config.yaml
n_layer: 8
d_model: 96
n_head: 4
n_kv_head: 4
head_dim: 32
d_mlp: 512
vocab_size: 848
activation: "squared_relu"
norm: "rmsnorm"
norm_place: "pre"
norm_eps: 1e-06
positions: "rope"
rope_base: 10000.0
rope_fraction: 1.0
qk_norm: false
attn_scale: 0.247
bias: "all"
tie_embeddings: false
parallel_block: false
extras: ["some layers without attention", "local attention windows", "paired heads", "shifted keys", "value residuals", "a smear gate", "an embedding shortcut", "skips across layers", "capped logits"]
init: "uniform"
init_std_qkv: 0.0612
init_std_o: 0.0
init_std_up: 0.0612
init_std_down: 0.0
optimizer: "muon_variant"
lr: 0.00807
beta1: 0.9
weight_decay: 0.033
lr_head: 0.0111
grad_clip: 1.0
warmup_steps: 200
schedule: "wsd"
decay_fraction: 0.526
decay_shape: "sqrt"
final_lr_fraction: 0.0
batch_tokens: 16384
seq_len: 512
doc_mask: true
train_tokens: 105900000
steps: 6464
dataset: "wikipedia_en"
Each number is 128 + 24 x the weight over its row's rms, rounded and kept within 0 to 255. Layers, rows and columns count from 0. Numbers have three digits each. The size before them is the row's rms in percent of the matrix's.

# layer 5 MLP down (transposed), 512x96, rms 0.0265, rows 72-144, columns 0-95
111:116122112119116088103155147134137081163127126144139135122132095112125157171139183130166086113128130118136125133120133112136103105107122137112071141113091148137127144147124126110175134132154159139144159196127140148123106083144103147147117117156154107087115146106143135134182140062136127110
106:142140143091107113119150078119123107115110095123096155117111117112133121110105066157113122146190140111113157114155135166118092135109137168122107116085143160164120136119127134141168118152118135149136130154141137183105109113117139144123104121151130140120109133085195163130120149104072124129
114:108137086093124144150122163150160103141162149120135144138086146121127108098088109106164167116130133098152137138112121175108114095098173139107109126157136101144124142115120137074151139140138106145102129132141155098136129125142125115184120093173109142152112170157106141131075149111097157101
090:076151092069122138130134110132137117088178115100151129072123125119104133120078172176109102122164166114137121144156154117167132121113145166101154108085148115115106123108112109101125140135109153133130130109111130111107133117057147117128115160138149113131134115110130151091151140122101111133
101:102154131141150132150102096153121159156117095131114149159133117103125140125129152117151128111129151134170113113115109131177109153129065089107112140135129141123083121089142094071136119126155097142136153106068110117123125091127130122138123114062112167148140134117079134105147103119138166148
105:133125136101060161086106124154086090130142116133135119106113107130141121123123145176110145099171121109123115131114091145150156081146148140159130110129129157112188191134128138102100097123101121101157111106103126122140123118110119146142152109170107093108134105095146153129158155092110129119
104:115069132176135171122081153128104109146134133166119132140104127120112131149141105101156165113134135147073123135117144134177094100146117126175144131089134117112114143148092122133133137140160125144166142117097138122097129136150086131121117134115139125117115144138223112142152135151106126159
100:124107110174120129131146157111104115138137159112116101125152114170123115108162140107100125109162159144164131152164091104136126131116175110081150127130083090075162143145111133137152100135171158149148138137107157119131139135146108162112116140106115076185125130099123132118137116123091085117
106:109117118139106151131127175151130116104175136133090165106090098141174107120140169109090114131148164140159186134115155145094128161135126097142135120154146152099137093133114146126137117157080143121145155131140090123096106115128076130116144103096142129138092111099122169151116115153143097111
092:077129117134131083106136131136157162155131126145210132119115112133116102130117137120091098133126138108074085119140109118094141107096125154106121159136139163122096105141090141098153108141114143136093129107096111116121156137161148093137138114126135108080127076129153157116125109156140122080
085:136168089132130154118137136129098165134146124109205131113158130164138126161143112108109141114146109130111151131164152104097114147122126141168126122124100152117112152128122145124122124103158108136138116119120149059089125152114092105177082093168119080121115155089113097120136147123099112144
100:125112147143126139107087134110076117087138130109129096145135136182159136141148161076124121146124099128127085114081133070154122157113119149113135145124148140124119110133145115105163086157152126117192124159147151162126118110072146119129136112143180117131130116117111162172119129113119107130
101:114097149127104165170137104122139148129125152103134141210154163156153180153123130156120141118135120142110155113112127101119132124147141112117132090106093143166099128100111116128158125111142125135122149129086120119088151121156105138113152181106158102116093113132076129128161155136154158164
055:121131132062098131095134153135135119165100131139106152147118139158137119123098158164111120128101164162127118131098098127185122099078137133163119110153120150149099150149125135133145126143143105141150115100148126124128154142064139090089138115151142134111133106151084091064111129141135155108
099:104154099096130168119150136108079087148132120137101147127131120118102120122141114127175111125098110162124149110135076154128157134146159156094159129140143104101120137148137182127115110153118128123157133137134134127143161102136122183126043145127120141151075130135116113167140148087133109110
107:134135138126160160132135141180121116141179111182168137093159131095128112128112130194141147118109121128140139147134129125085136103115131107132103180139094127098132137110128140114137114142135147117133090114146115136120147182167146094137121122106124153146066092140119105131115069086110133125
102:136107128112100092149144092153118163166139097157124099146105151133116139131107103116150128135179102159078099134129132112121124106175151144070109139109146127119108134075127114153152131141162168101126134122121101125168119110124120135119142129155162108093119144159193138144132165114129100165
100:113182154129135129119130116133103122139151120112143102098171144140135134113132151142108132146107147150151172094112154140136124124075158146139119114123081102140102114123137173114128140133068121136099102152171110084168161160104133140161086087112092171124120141106139154164112130136122154149
102:132135112190110133074133162111145154130144124130198118138124153172175146138103124152114185106137131150130113152125157110109152137130097140098137162097143156151154098116143149138141132122147118146131186128122144116113120116140145117172099127102116128106115140117113105107106150073175147126
105:067100119136143121136146148080151136152119127106115109118153160125098122141132142110120105098124149093119134129177095130110131086183159170157157154155145118103123118097091077109120152127120105145158120147154127100099144105116093107168156103135130137145112091138122107139078117116129098147
107:138139160125080139136151163080131181103139132116140161157145130141099117170102143136141150135163126111153124104142102186114153139162148122130102131084123160152125140095148131127124143137141099077092128176136112105137127122118130072173152143142117102132146115127100123118108097146118162089
091:146160117167163133157143177092150133094151102130101134168100122111123121112118119148141129134123130147083112106122138108099165116111062107149147138110136122098111114125104137147157122158110144132144172140127122124137113097148186108200148086098107124150150130115104119137110104139105120088
089:100138069091142128086120129122158125133141121121110114114129116203119114138100154144089087148126135131094096106140156151134126140099112163126131142147097139117070130094144102097134122122134093103124076095141134111105107120048162149115147111112125115132112124116146129120145113098125122149
107:091109166122144115098109134096122150092130132104132104108116130164111138166144133166157114146085152121127126157165141099172121174105156145159153109165089145112097139150090062180147099156129138118104141104092127173121151087131116128138108142116124112135132112129132110132160126122111112130
095:144101113153113134132160148099092086088096147153131143103150147090119142123119151190126103168140112128141108112158136137117138128145129150149147142156082115147149116121143111181140122131140148141118076108120110142101112155142121144058098141138135104122110139135180134179129178104132135129
093:099140127111098129150126136139146125091105144119078159092099089097150110114116173144134086141132138171098132163155138142144118140144127135147153142136103123118116090144138115125145130127116147171176116137179149111128145108189135136134104144154124068090132107142148175140093153142136139161
101:154154139099130156100102151149075101063111144091149101109138128122161135129128133088124095133126127143089094124077105135133143180113105107143137151126126168146120147122127125114147116116136162154150121147136135084125106168139141131096132107150144142090090135187147124081109115120115116156
091:186143070128134180148116084137135149140128156168120101119132100173144107134060166096102122138083154160141102139142109094138117137119101130110092126144137139130127126125123179140131093137125136119119069149112109100132121102153151126124104128149127123128100127158089134114139151124094143112
108:071144147110142130112110130149126121112132103134115135131164110156122154121169134173110111141140142158110098115127142123164098157094134173126124100136096117094078159133119103111126094104144137122120113161126111175073086119104148091140133080150115128166164120082158110130126136147115138098
115:143081142163130114129129085123134111119152108121115131100081162115097115135113135152131112146147106141172116163088135127126154120118128095148127160092121155117090113150071106106106081112103163126080134128139152158135169116141150125097111173136123139133127153130094122099131122062097123139
094:190139121134072154138140103142080164159131148119153127122124081125137083108140100126155121126128127129168132112129111136170139141132143138164135170128144146124132092118128133124090117103145132116112125141120147081142139141078148148090118076138143125150121123120128182180091111142136152089
100:121136128151104112104129098078150108116137104145139131157124155107103123151120138112150135135117125137107106161140158143124186130206125112130119129145160153125116114110133130182129137122196118153159115090136123155128164111148134148150167141159136122135095066120155106135104153093145145156
100:114173131179129143100128181104115162098094149099077164093124125116146157133100141099138124149063134127137123133089111157110165100132124114074130177136106110146112131097142095120098140097120124129112131111068128153146119135159152138100145123132104140133122126132155134151107115132101121137
108:117118146133137107096115142134157163129122181130102145123116099087139145103150140115150119163166120137166106143136147166116126112110130080112150112150112199136119103103084106133130100138168114157079128122124137111113129125105120147107099134138149125105151148154145080148158180173113100129
098:122107094148108130112143150116100136130107146167125137155074109111140060158119122113160133110121126115099143174086109092148151134110146123130130142113108183118133094129154131142099159139142115123075140113171140119152144122193105143090145133098167151126082125113118145143132103113124112132
103:113140153154194113113129100149117060113101088123126122123138154141131128128078167141123142117158132098136119121113139113134105106138121152100126134111147151099129145186142111082159131143079122126134088153149077131097154126164109121107133140176137106127142095099134148151137109142089131113
105:137117093160151115097126152118115136095112171151130089125104119098149128124126108109115125139088147120165118158121160144150149100141096136162124129118145149108106135167145102108084110099099091129145153138098141139112136125115079116112117114135160101110075151162165081126183103166117096137
104:150202121148110105114120123124125115139127119135123134112104194135118104132133088118168146163123127097140184137169136153110155105121125156161139124168099097064106160122085117153082095143125130154139112106120156124121144154136121141133138147114133139134151167155122140156137095113161139121
106:128103091099118116163100133147107145087103136134139157165114115159169114128122129114139121106143146145121149118124162103134151128114142145160145158159111132108104145139118116063143163163100153170149116098113108084171137148110105138098145153141126174142117156168167112157124172102141097143
093:102102126162146116123134120122111124165125109154123082115119160143171133144119164099109142119092105107139127117124160142124148123116156120083115112158125125100120161132121156086102079129092138133168099160105166110178169160139090154119104150167166079109151144145147125123146114128133149154
096:133116088089150137102126080118162118102106079125109109074122124095146121117117150152128138115116132126094133135148137120122145148153121115161142121151114178093113093157162132124133157146115167107158099162136098128130112137048132106148121134169126109138120118181141081125110110125141144108
088:132128129122070130104134142137114150106149172152161107130133140100143099097136109116176130112127067121073124127092138173130098097158114103081114104146157165133155097098143124141108130105139148149094135142114176154121124140105111123145121091111082141097123128120126152135124140101142169154
091:127108147103114109110165141111150146153142162137133117154119149083162157130109156143133101133107110121101153167151145133154116079100100118064154112134141089113130148100101157153145114093135122156147144098146110143175125116135120132093131120087161139107163102113166172109161107160128140106
091:161128156169138144119104146172124098123090140141123122119136102133139128099142105160148126163081151115106083127110103125148149151117134144124119113095151143118125148158096163115097159150111126120141145114136127139119137121083111116152155144152182085139173118102138142097093126110165067180
089:086138113173089128107135095138136124088158123155106120158142116139117149140116092111097108142131099103106071141128140194102173147102154105176102148110084096114127153136093109122119128108097132119139138145155144147102156097130117141134132138103110133066137140130112104133109125100153153124
086:108163122121132156100123094147105185137131125101144120111111178122156127107096129088139132173100138150141103164098074124117106148107139167129146125132130115148141139109183111143121090104109109130141112127146186134110133097151138124127132102117101137140069146192128113126099113153116144130
085:143107107077133120121091131123138118113081120185133143121107130120135136117109160115115119171081130131135125148127118184121058125124096136163121083122158110134133127125120115143127115122155199155128125147123139121149131101145095097146107149168121169092142172106145148092116113131110125146
112:100139124129140173129109141137125129179134120096113123126089102115157144121099126133117146108127118187111086135152170133075137138110124151147154145083106112103121116100108083119151133117133137087137118100182124131154131140179151124123183119146164097123072139127117096132115126113116107157
094:139130121129121112096177160140081162114088116136103135120106140141122116104122096181119166089136136104114109125160142159102182146132152166127108122122095158115101135091158110152140165140098126131099169121091144149156127176143141110166143137131155110117138128142114105114143104105077151127
101:146101090141086090181156156098141118099097114104144108131100131160165113162121132079148163134090103146141125119157143118132137116107113131104101091143138126085120098102131116107146105175118150132091136099116147120130084153118131128119100174104117123102130150144154094119113152106112084148
093:157116065128109142120114195155124123110141172125135138161137106162087136138092137099103111124147138151125142119147136130111177127143131155158101114094147120087136096166075115133114171111135135127136143119125134123132132165194118146097147136130122114110144140153093136108149130106179153129
099:118162163108135145120148144128140137084116142114104132110106127103120155116116139140116156116077113112141140130112140095145161158129151155128129097133106078171135134093122156107118148103112125144112080097114120136194189127131138140161101122090078131134186114111106142148110140133116172134
140:114125132096134148142135122125162113125161120095097136121148140121124111181123124108139135117137145115110118156144130118134153124136123122117128139151111144124134154120148146147162127127171137143119225112150122143147114110136143105113148137118158090113140160134008114117155148127084142120
093:143119112125153122117134153098126126094135109095128170139114094169102112131129157134157127146088092122109134160099142150127161109131122077142128129109104159173068111142157109171129179122139125106129093143116111126164131129083136141127174093139130115121131102127165113142149135060138152115
087:161093148093134118127097154076175149083145154112148130151115150076109116151129103122113147163125162060121103094125149126142116137133120137108109118166136124126140137141134106114107115135151130107108107148101131091146164188166110135126158129096112142149156125099120097118123121164087108139
083:125122123116163112165125149146136128136100189141118128155094119096167168083105112112128108140155098158108123146115083179162076110120113160095140129120104120135107159119164136137134123121131122136131120139164134130097122137087154159158105169108092103136154136107175103165122129120132147098
101:160166136116147104182082152079160118110099130095134138128104144125161158148145163148098090107170141085140116142126110148123117107097112105146138171106185139122127129157123133080105140111105095112106156142134129113128117125079094139109131114131152146117111131128181154123115128154117118103
094:116156113113078130122169150143113160157144138114138126098138137104147132151089154115130121093125105137107170147111126149107128113132147132120099146135171125104092097114081108153117105126138114111096101164121084090168137134111115102120109120096153154165120165114173107179104115159085145147
093:110158118122157106109163118120154114189109095122137131163073170119160144116149132128155080104143115140097115120134132147139102155106145114142133166154122156131110150124110164155115130115092071117166114140158153135100124128104164162087143143101146147099121125100166153123147130136123094158
095:119137131103071125121123162089137134115173152100109111153152101123127148126105118105117128100132142112142122129146121112120099100141091135100107129106183143183108072110123159148135118129106121108167110077159108159138129116117115111123093118112121138112109137190201114102156126124115121126
091:111146117174145100170134136152141147149136154146094140117117162151094136180144138099083113112116113114122159149112099133123113133096121169123112117121120116157120130101131141121148130119129143085140189063133161153110109143048095130136149090130129093132145156102140137142136123140119156124
105:170097131133124148114119148132144103158143168143128114042110136138142138167145123157148147108146107132112086158151104179116139170137144142085121098120127170143086131112138131134089113162138118115160088119136116107116165130124091112129122147124132141180150111144152140109157114125108114088
100:098130128122150113125093098146094133122122180137098145109102086105149105149108117113081143118085084165126137124079131153083127112144113110102121125158122130085114116105143111082149140137162129165146139133079149127102126151120162168133163161124114142133119123097104104131119121122069115121
089:126079080107130123145115090127111082143135129111142129130149088109112140128124138106126110136100131134158132116091143124144132119154200111110131106109184155112093161096115134127066158152110122136168135153095115125125114141102130141150101138134132139113144076086150102128110094087123110154
098:107112139149128196151155156121106086142111136153124156167139127133129174123126123117105140137114156155152124117124113100070129166127120089159097085135128153117092075142147132174128148134142113157106146105103140141125121083101134068099103111097158117136143113129130132130132161147134126160
103:109143100127169196104125124131162126136112125153117133125146152151140117096111109078158165137147138152155115141100134143095121108146140121116061166186103120108138151119129115138144098120131109189082148136090137148080117134147095148125134136159133143135143134120126094144105128139117122171
094:085167102105156153141119126108136167170124169135099128133156167125129115090120120170159144099152136129146122142123150141141095117168138116123096104149139121062105156108138134130135125131147137190141143132130079129104175096108126105119158155160143116102115116091128130112169139167125135139
102:126165117098157094162133109130114068134128118121159098117096136159116137147116132136095114161103142116134119096078133125140138173140126101119141144157126112102100112150121116112080143168133097170141152135114117161129093108043124155118120136156173104137131095128114147123162115142105132132
104:158156160122115122169143122116144124109186152115094135124116114114139126104142150129124162083103125167115131116179132086114107146167157096114114162118091108090099115115117092139136110117151134152103153173151152125133145120100140167131119131082155079163106128157137174122101126115111142130
109:096145156129120126106118139102108129152124165143100139150146141102138116186121137139146103137156129159118110114120163114152134139115118106144121145081135145106100131098115171124122097142084072100111166156155128110136161152107133128131113122117109088124132122165153097130165091082189105089
097:094104112125098174154160144161089146127106114110133128147135099132131085148109155152101123128123138085140190137143109123110128167150097122132168123125139182091110103108096115137144165144134116138133143143166145196148154133115132113116151119132118150106113161131141185103131106131103159127
108:130140098107121125117158125152149135141144136134115085123133131200126095147083138166093111172150143126075076097082117144105112106091128104114132161143125136119091164128126099135141159132144093118132077118140115112158129112069168120132128115091138138132157124117128151124123148143147100127
101:120094158134088084156092158121119140131141150144121114166110134127104141127144095178077138096105147148098115129112119142151100118121094155150122145081129117143116116103087123150152101159117095138097136148151096127140112107103108158124094125128135143171160108102172106155085154168116129123
# layer 5 MLP up, 512x96, rms 0.147, rows 73-144, columns 0-95
106:103147117111120086141133125129091101154130125150126188152125109113135167121125114108160135074150112119094129118125121105177143132163148155165112120149175139126111112116148166116108121191111102115127125125120160128178111127111158147086122175145111126125139068159139118132129153152142128158
119:107149164129129179106114166110099102126154093137144111122144105144126063113128121112123144116166128134118141122146074134152121159110165139124142122157144128125160143109126147168111159102107092123137127138169097080119128092159112080138151114101149116163113153082142136174110133104136104116
093:109154119167102136156152132132127116125089121123157158137151131129126122076138147154117088114126109094138074091166092113112118142162099122115146182115141124117112136096174126125114082134120127146164100152125099156125135159139096146166151115158141066111149118155143125143148130110088119101
104:142153165126111124151148169125105120128134141149137137143142112096148140136107107147115120122135162138125138128112136144119169118107123130065119160118159154119109123088116194124137177119146102120094142185165116129150131156123149103174127108093151108103080140114076100140124109094142108092
095:154135156140105125139140122153116147138108112105126141114158149126138107117124134127106170137135108124121107125112153140122099136146165115134109138073140143142138122112160122121102129111163110048123086165095097196107160147125157147085160111128140155156146128081132141099116098187103133139
101:141124091190125135171135145126125119172099098169149137141132154150129106098164106094083138124169100146135128107166121137131141140091146134124088146118127158160132146089174096145114176102105103102146105141120108145167149142116140158185137139115119126142127148094120125167128117119131147126
103:127117120133097142145117134143145111107102085150146140109111104162143150097131085105130118141121161096107114117169110100127080141116145090168081108128142094152119146121147096105157149142176116156164083163131105123082128047134108139136137102134123117154121122148100126125109131110123123158
099:163140109170098157154090114109147113131108133076139133137113114097117141100155168065108123097113108145158135135152130144127103121118103154156120137175166149137145143170120096084124134164142180078127102117146125137113106134159121115145132120122148108091151152120093104149106147100116136148
097:161121148147092131123128151128133129107175139174150129086141112145141119105095147142108111136117149138134130094123069141106093113106120074115086134127102143163108118126182114109135144108120145139107120126152176094157130091139174149148137114133140134132115092093138159145151156119078172106
090:162144167121171165150087133148163124126153116117158152154144159126126141126125125158117110133141067109141113100134134117186119099141117095108168136128131091129144131166147155103116137080116108119152100149116106143161124170144134084125099136125144123145087108096109087144144105135075133121
101:124151160082125123092147129119129102146110120153151120114135168140110137133099120162122155142121136168116115117143094119142159069127149135128114079106168119118132143123119170143116095164101110148079123118137141088137144084117129140181123079110188133143107106128145103085127159131115139105
100:136142151129102127124139148129145099091147125168130163119186152099077095119142156097111139147112130128129104135082165150149127141110163144129170153142139126136147128116154111140158134111159148087107143122160163116157103126124092156117183091080114110096138124130073145164125135127149124110
057:148122082102112111143122140150145108103143098088169152147131152122084142106124102122137170126135124121118139111137184120138132154128119073140117134106151164127164110180148099134134138085100117163117158120114145135124088136119130136105148126162104091133165153101115116120094070154115082121
107:097093143170139137105143125075088099142144159113159150182081163142145121174120158115125095155135112093119128131109092120134159142134152137112125118139131128168154105083144085149133142093106138142092100123125116090112158137149117156118157138155118094126131083146127092132125120132130094144
103:151125121149154110106136138143112111146141129094130179104132147103097173111121126140085160107112138157134136146158142121096113137130107150142141107130144112127102095141105158115125129100132177149153095146155166112176159097163168110110177135116124192108143150151094078122142131126142136099
107:144112128070118082120101166110131125118123077130073136151142129102164083148104154117120122156096121149105115129157154143118168148143081129148086119095157139120133113063169164111098113133140120158128129132115108132105132118156159102098143153163144110139127106124142111115122131126088149139
105:106153192156131122124172118152122106104129089140153116099123172128135132149162098114092115122054152144135114148115159114165119098114117107117126143155157132148095102144125153140114156144134124099145122169170138061138129117131163139099139150135134105165121120173124130145140140135104132157
106:139122144128115120113146081117094098109130141124135100110152166093150129095123089130137102106157115089121085165118166108111120123135148151149168172156136143177147136135135139176150148142157098160152126154159145135122130147120152102128125171157116140119117121060111098146150146100173131130
102:163123132119111125110141108095127118123183171098162130116155160123134135115135159118117164143143151127120093142171136146133123123098121166190118172101150145151114105094144128082145153106074128148129122133135115124150117097151154175132125173091131145128118127184110086143108121105125109126
109:110089132125140143126094091092114106145153142115161115136156114122138201121128134136119114163125122157137119119139107087125117109137110127155127144162170122106167113076136137140163125160117108158188106146100122145159142130114121150114124147095121109184127118170111105088150137100087132100
097:086131102087114107083138120123144121125150121158156090117115136126130079132137129133141113137158115120114112147158118126128135128137094148097085139120143148145129141117136113125143105137150139137104119113125140090142178143175154147185179071196117142123112063088120134143121106138121145118
078:142159126118113131115136090145155127113133127149182133155129126113145162130076121150118077130104120133062137125102116118128137118138141098133115120101116140174135113147123119103108145125120158177158141074082111104166167170130135138136171146140153139162113118084148119116143158144144159091
106:130152151113137147131116144110136085106151136104135142107153115147092060142131150124191118134090145155153133177134108117144113124164110130144184122141113121113127131144134163131128141136140092162095079113114139131166144160157156109130105137096085087096122123157135119113154146153121149087
097:109133178117127085104122129082109102102128067119138125119108153158078137121104170129097090107142124153129140136149167144136162148150154110118154134123105087139118083152133144084113109075110144121115145157116124150127142135114158154137137136152131104113132092181104130117108130123114099082
102:143138164179120121140113162144119149142113143129145121107095136134111154147127104116134081153172103159136164127149173192146107130141111097144130155149184106100138127144111136133164138119111135085131137130158186111158161142162155094158141109134115081135139113091121135134096116130119113118
096:146145110150119136110098128111123147141141145126122123139158187159111104088094128124080124112160107151116101133123147096101183147081121118125149104176117139112165090129123142138137116096108097180175096145134165150120107131127141145139122178129092117092124092152155102135134118142156135133
099:146110134152154073147121080116146165111098135081155138188117129141111110097118132096141132114134119121119113185150088091145099087141135093120149151107142137160138126138135152109121118152084147087164125159140125162110137141154107151164111147139128133108160107139150086121124093124125104109
105:063116132089095124129140115113095161132116155127132108163120129156121118134145132091115130122144147110108100103091101096155102086041099117183143123149133132173131132106127120137152115100148135165134147135132103140173115134156155130111141146173097134141146120122142101149140170123133138131
109:142109152128118148095144128142103182117105109120141115091184103155134121100152115114140138151162116126143127099148132173143105117082165107159139134102174145112089117131105143126110134126099157111118130112114151124172111150176150121132128146147097149146152137131104071128147103128157123060
092:141137131137130135087141124096112108103123141095148113143133098136142116150140122064116104175138133143127128149196120126125137178154092140111118113132136136115147120099186122141111087118123154177160136137143126108122144129086164155146093135137127095099137101177139157107111115156131141183
097:107106097130116100135095137093123143103099086144123132090162100126160137114147162130119129175153099121104154095143089070132131077125142104113133105173148161119112090146084152147159130127107117099151121136129089130112110143105117151117127155104076130134118142108113119172129096129145142160
102:098133152161131115107127147085126081130105160125112095086164119131154160107167130111120134158112123119150109136097143128127143104129088095089186137129135130131149162130159117161089135089154121114146075129135106105136130109125135145119144128104114104136123161191155146113084139160091115147
106:114120136154089140127112100115130107106127150110148102115196100139113129150157118140159124163103099115092117151107141120109147111106147142125137131157151120104086152150142082163104104145142128137094111116161108100177158124167093100086117164137117126098149169085108148094115106134097137125
106:094106147130130145074172138149126130141113137128072155122182094161131162090145113138146112132126108131167096165119139168145146124102119130132168190155145118139142103111151077126122131111142130117099148134119133101149120130143110113138096111145130168152117108133082124124153150145172100158
097:116125163138156105107100095130147130097126103142136136119152144112157095103089073102174138152162148099114108116165119095153106142102144127138153090145153172094129084102141133142127134161111111161121160094131138112118152115155103139140156101082126113120135112134142114131104100164181161113
109:119158138128108134130107162167140095102112166120117121154127111075108124126167158138133131205100127113135120103097121140088110157077140131142114083151146132106107091113135150120170108106098103112136138140109095129106081127135117122113105162121105136120178116128160147100147137150162135152
112:144155139139105090180108087138132099112132114099098141168142152109145118084139147125107094133080143108144097127078143104083162083165095156095148130114142156138167075133127100129129120121156153108116108143113136177111142124125160100130152133111097114109146137105117131121125134094150124115
106:146130094140101106087106153091104122100134151087091167120171139142122119129140125159134128123098141138185137140140051110123159129108099097134133149105093119116116108128147149120143121139128143149107120123143154073156106124124160105135110127128115120113142096099139098076151102172165123100
093:107100162154119146143115121140156113117154133093104178126145121103103136125091137102128096157114115164117112104079123121128139147140088135155128096162113102148136156144136133151139133117104109112153105096106133198123166130146154092097104131087121179109126105141152103146096130117093147087
087:169146096145094115163130118161126132118129187103107140116125134123090108170122060103085126151117099162119143141132164160153094117118123127096108145137149139149103133097110149134094151139134153115140105158124146110164111136122159099103138108149128128163165066126149154095124140154135111129
092:099114124117111066120140174126111112078107124134163146123136134191112110137115142140104166136129146133104123122162109130162161095090125169110113112165095131108148135168120172124149124180121105167127147152134088111140104109128161165139139146158140091108107108130147124129132162149128108124
095:079119094141104104140108141097140141120130082150132164115125142191143092111179121140119132102141104179104120125115078134089139133147094132115129098107154137137103156102144109153118135131110124141151105132121101130118153118146132172146100142176107119104163089140154133149168134144096156157
091:121164136154167115132115150147145103147140100136115080116140114135094101144118117121102152120124138162105093152154087147162084120136121147107117123159091146129116155130131117093132152118133130112124057143149118126188145117175105143112170125144123172142140137064126116149133108100105102152
098:163119139112143131111120143103126101146059172117127129138148098117125124153077159128148153112144119159165144173116137118117107099133076119136104173150115128153167147141141128127122117102168122128103123159105140138135162099167146111165125099086091108181128131148132127077116147145119140127
093:143134125123139129106129131100163091091095130145120161143153119110171104125175131172105119104129104126140135098079145130127143119157154135105101114142144116070108095134118130086111090113158111129121105130085092110125117128128165130160125100101119106117149072090159125145148100127123162078
091:106194154123107116101160162127108131147144147089138118148145121158154110182087134087151091098128127133139097122099119122141146177123113096135112139142145096061110104122103133122145152108139124156111118167196137133108131134156153114127124109089132145119094128114122142134112099128105152140
105:128069132137121141159122146112126105087132150061105133122121086176092142101129128152162164172126105128088141136097110148088126146108128161152169166119151106122156143098141121127097151089119166147091135136130118100154120138131140136107126114108107105120131111094125100100128141085152146122
107:072131146142120146115114130126141126131092060160114133150160134084098109129161142119083130142133134140134100137153138114139129151140124152136092148136131142076118101099163142194149126105128136164149141127164123148132151151108084110112087123106145109146143105163114125101091142113080102118
101:121134125131156115158154122160146114136127110159131117130119143095154127135112169125147147094070121125106162153172104092120102160124151087117148159166129116132122119122153149093073099179127118157164163120088156111149139105178126129137132098167143147131163133115120123133091107127101099140
095:145117126145142160135083102138161097129139125110114162136148178149152139117108109160130159085132153156112102123128109111104142126167104132164182146151151105133137114148132142105155085121168118124141110113157116095145092130174126155149106184133121126157140091131084116149161120145083127144
103:125121107096100151125098113087133130100125169141140100132138158149124160152117133160087106143144128139127160141166120109145133114147115163162133127157145110110147089153210102137106129141138101154090124106167109148177149069120097117130115102129127140130177123105152142126131112160160130131
113:126135115089146102150147151146176113131115111091097114144155127121105080127168110096116121123114148150084123155147162122115145110145141129127150179105139157155148106132147110167167152101156115115132179140133123109150108123084161147093084130100161081118152112116131088158116133138127128101
100:139154152088119133130126118120111114098156114125160098133126116165136096131179155105101111109113139106103107134133139108117094141160159145099163150161145181110151091150151117150123134106136129146100093137092118119133180119142138075179181098144141110094146118140155111121138108114107127086
099:177139126135118086124108125153143105152131133142171114140103164110107107125114123149121100174097135091133106100120138126175149171140151130148140141138131129124157120147173123111118129141177117144187127133153120137115154152156134134133140099132114189103112073118107083145138081173119122142
078:152108113142101142122134113117107136101179122171127134102176121164120113135147130131137124088151120155126100118132116136122151099114128069082122078119141104104113142092105108093143140134094147086127113163096114122163165118095148083111114105152135101140119107113117120143101116137140141199
105:118118110116102101185098098189119134099092172112096152142138151130135139104141129099097134108126133104137111143120161124153145100133128139163110157119150112131121108113107161157136112132133170174132137114105154107114161081156142126130141124126148140131116093082100170116073119172140110159
096:170118105132099112154096130152112121091093131153109127140126144091135121086119171136121136190092123126117139149161140134126172143189096134106159129176128121144132125135135077118124128150142139110126116131102084136142169072128120135144150114150129087146140145150106095109140139103161089137
093:117126129090154122131139124074106117143139110120158104120127125099154144108103089144071099148111118119116137125099130147096113160131139094127121145109144132126155068150140132099137115136127158112133103123108130120092076139132132090175137124054109123096088120099126139115079168154127100117
096:122119134183130112145102076104094115146105140111151152121120127114143122147171120105133102131097150163122133128144149158152095170155145109148111160174073099086128123096172161108140121166155129097121135119095140133166156119131120122102112130148136145172115123093125094122090131146143140093
088:205145123145132099167098112157084153091126112111144156128136110178143101148156124144116112145156130128123122122153138146129088157113153117164126150171108149133105133108149174138155128108169124123144124111066131125118144126144120132119105128149108101155131087114117108144161176104088126139
107:151136124167105139131150123141109144098157127128142108085143125160102168125150171098097114137132154136089178161136130131086113156135091073093103141152123161115123156132152125125092143162105121150140062113143110103125138147166104179141115121106102112135155130165115116148148156126117136126
099:125110100136098095146136132129116076132121136144140138123137154118117174084131122148135135137130155172152131119142138139139160113161139129134112105107133089131121116154166159135148097111176100166085100179143095162130092149094107083121129130161074141106105119152151147104130181121118135109
087:126097135140135111113151144098164123148120105093150121114167115131145133142151147114103174143093137170115101100126152137099127103136079157159121133136154118096125127162126172099118139115121112111117135135098162154152108154155111170135092172110173160161101093144146139134084131074119106123
104:100159136143134101153110109126149112162129059149127142136131145138117152149133143139121117131153155120149158147109086107144097163151113095140143138159176154168122129118115127160076123131148104117120129130110104132114123103118136145171135131142149114136117059126138147107180095107186153088
103:125115118123105121075168129123104099130077149138163098134079109107148128105078092125123094120147154101143106105157093145099128135129085114103111136114138145137155129134167151150133123115117099125104164143152112142081128161145135109132099173152110159108102105104084083119092135138109136137
101:128143142146142125154091132133132150112136166113117113134139095139113155197117127146117130161115151156108165136165122180102129140124108096107119119162180133154129145139133114168083121141145126136112142120129119117125146155178139106172187108150161097075123103159105106162143147144131114129
110:085136145119146113131136104128105149115117146153152092159126093106147151136086118123095150128127085141107160159155100151126142088144182128128140114101151106090083109150161113145188147167142130141111151150169081135122136118140149107182082138157123131109100124128110115159141121121136119126
102:113118129125114109143115102153169142092155107077143114085128143116118136129110179098121109135104100132117146138113132142120107118115135116090157088113129145107187093162152092180118138133094153106149134144136126179133153132168142177100139145120135119099146110146138166133087136163146160111
103:137188141104135152168103118122094109137116119130117146106180100098081132112096134094121137153143160100146115117130129099113124120144161159122180100131166151167114116131112113149173135148110184144081119118080139146099120113135123121124111126117134144105148129149112125111167165132146106083
098:127135126135143117082141168131091131093139110135119157126132133143172102150144127112170112156154159139112185145118106134147138122139062079142144107133144137109113103125147118137183132103157118105130159179150138137132130131141182153109138136086184159127110162131106127139134148145132162117
100:124134143115133130112122114125153083122134132160133113149101122129135139127099106111124084136109139119041119079132089135124130173126138063121077126161146153167128103136135118142115161124130126137144086065150098120147153142133179142132127172119152139159124127112125112137118140085116129128
103:133150114123095120113109138148139107148129107139177148090139147080145122114099126102124122110095136124117122170156080153130078130078123104139099083094142138144107087159170128143105145103156134156120094164120149086118082140118130124130178110129124127119165105121161103145133130147149154151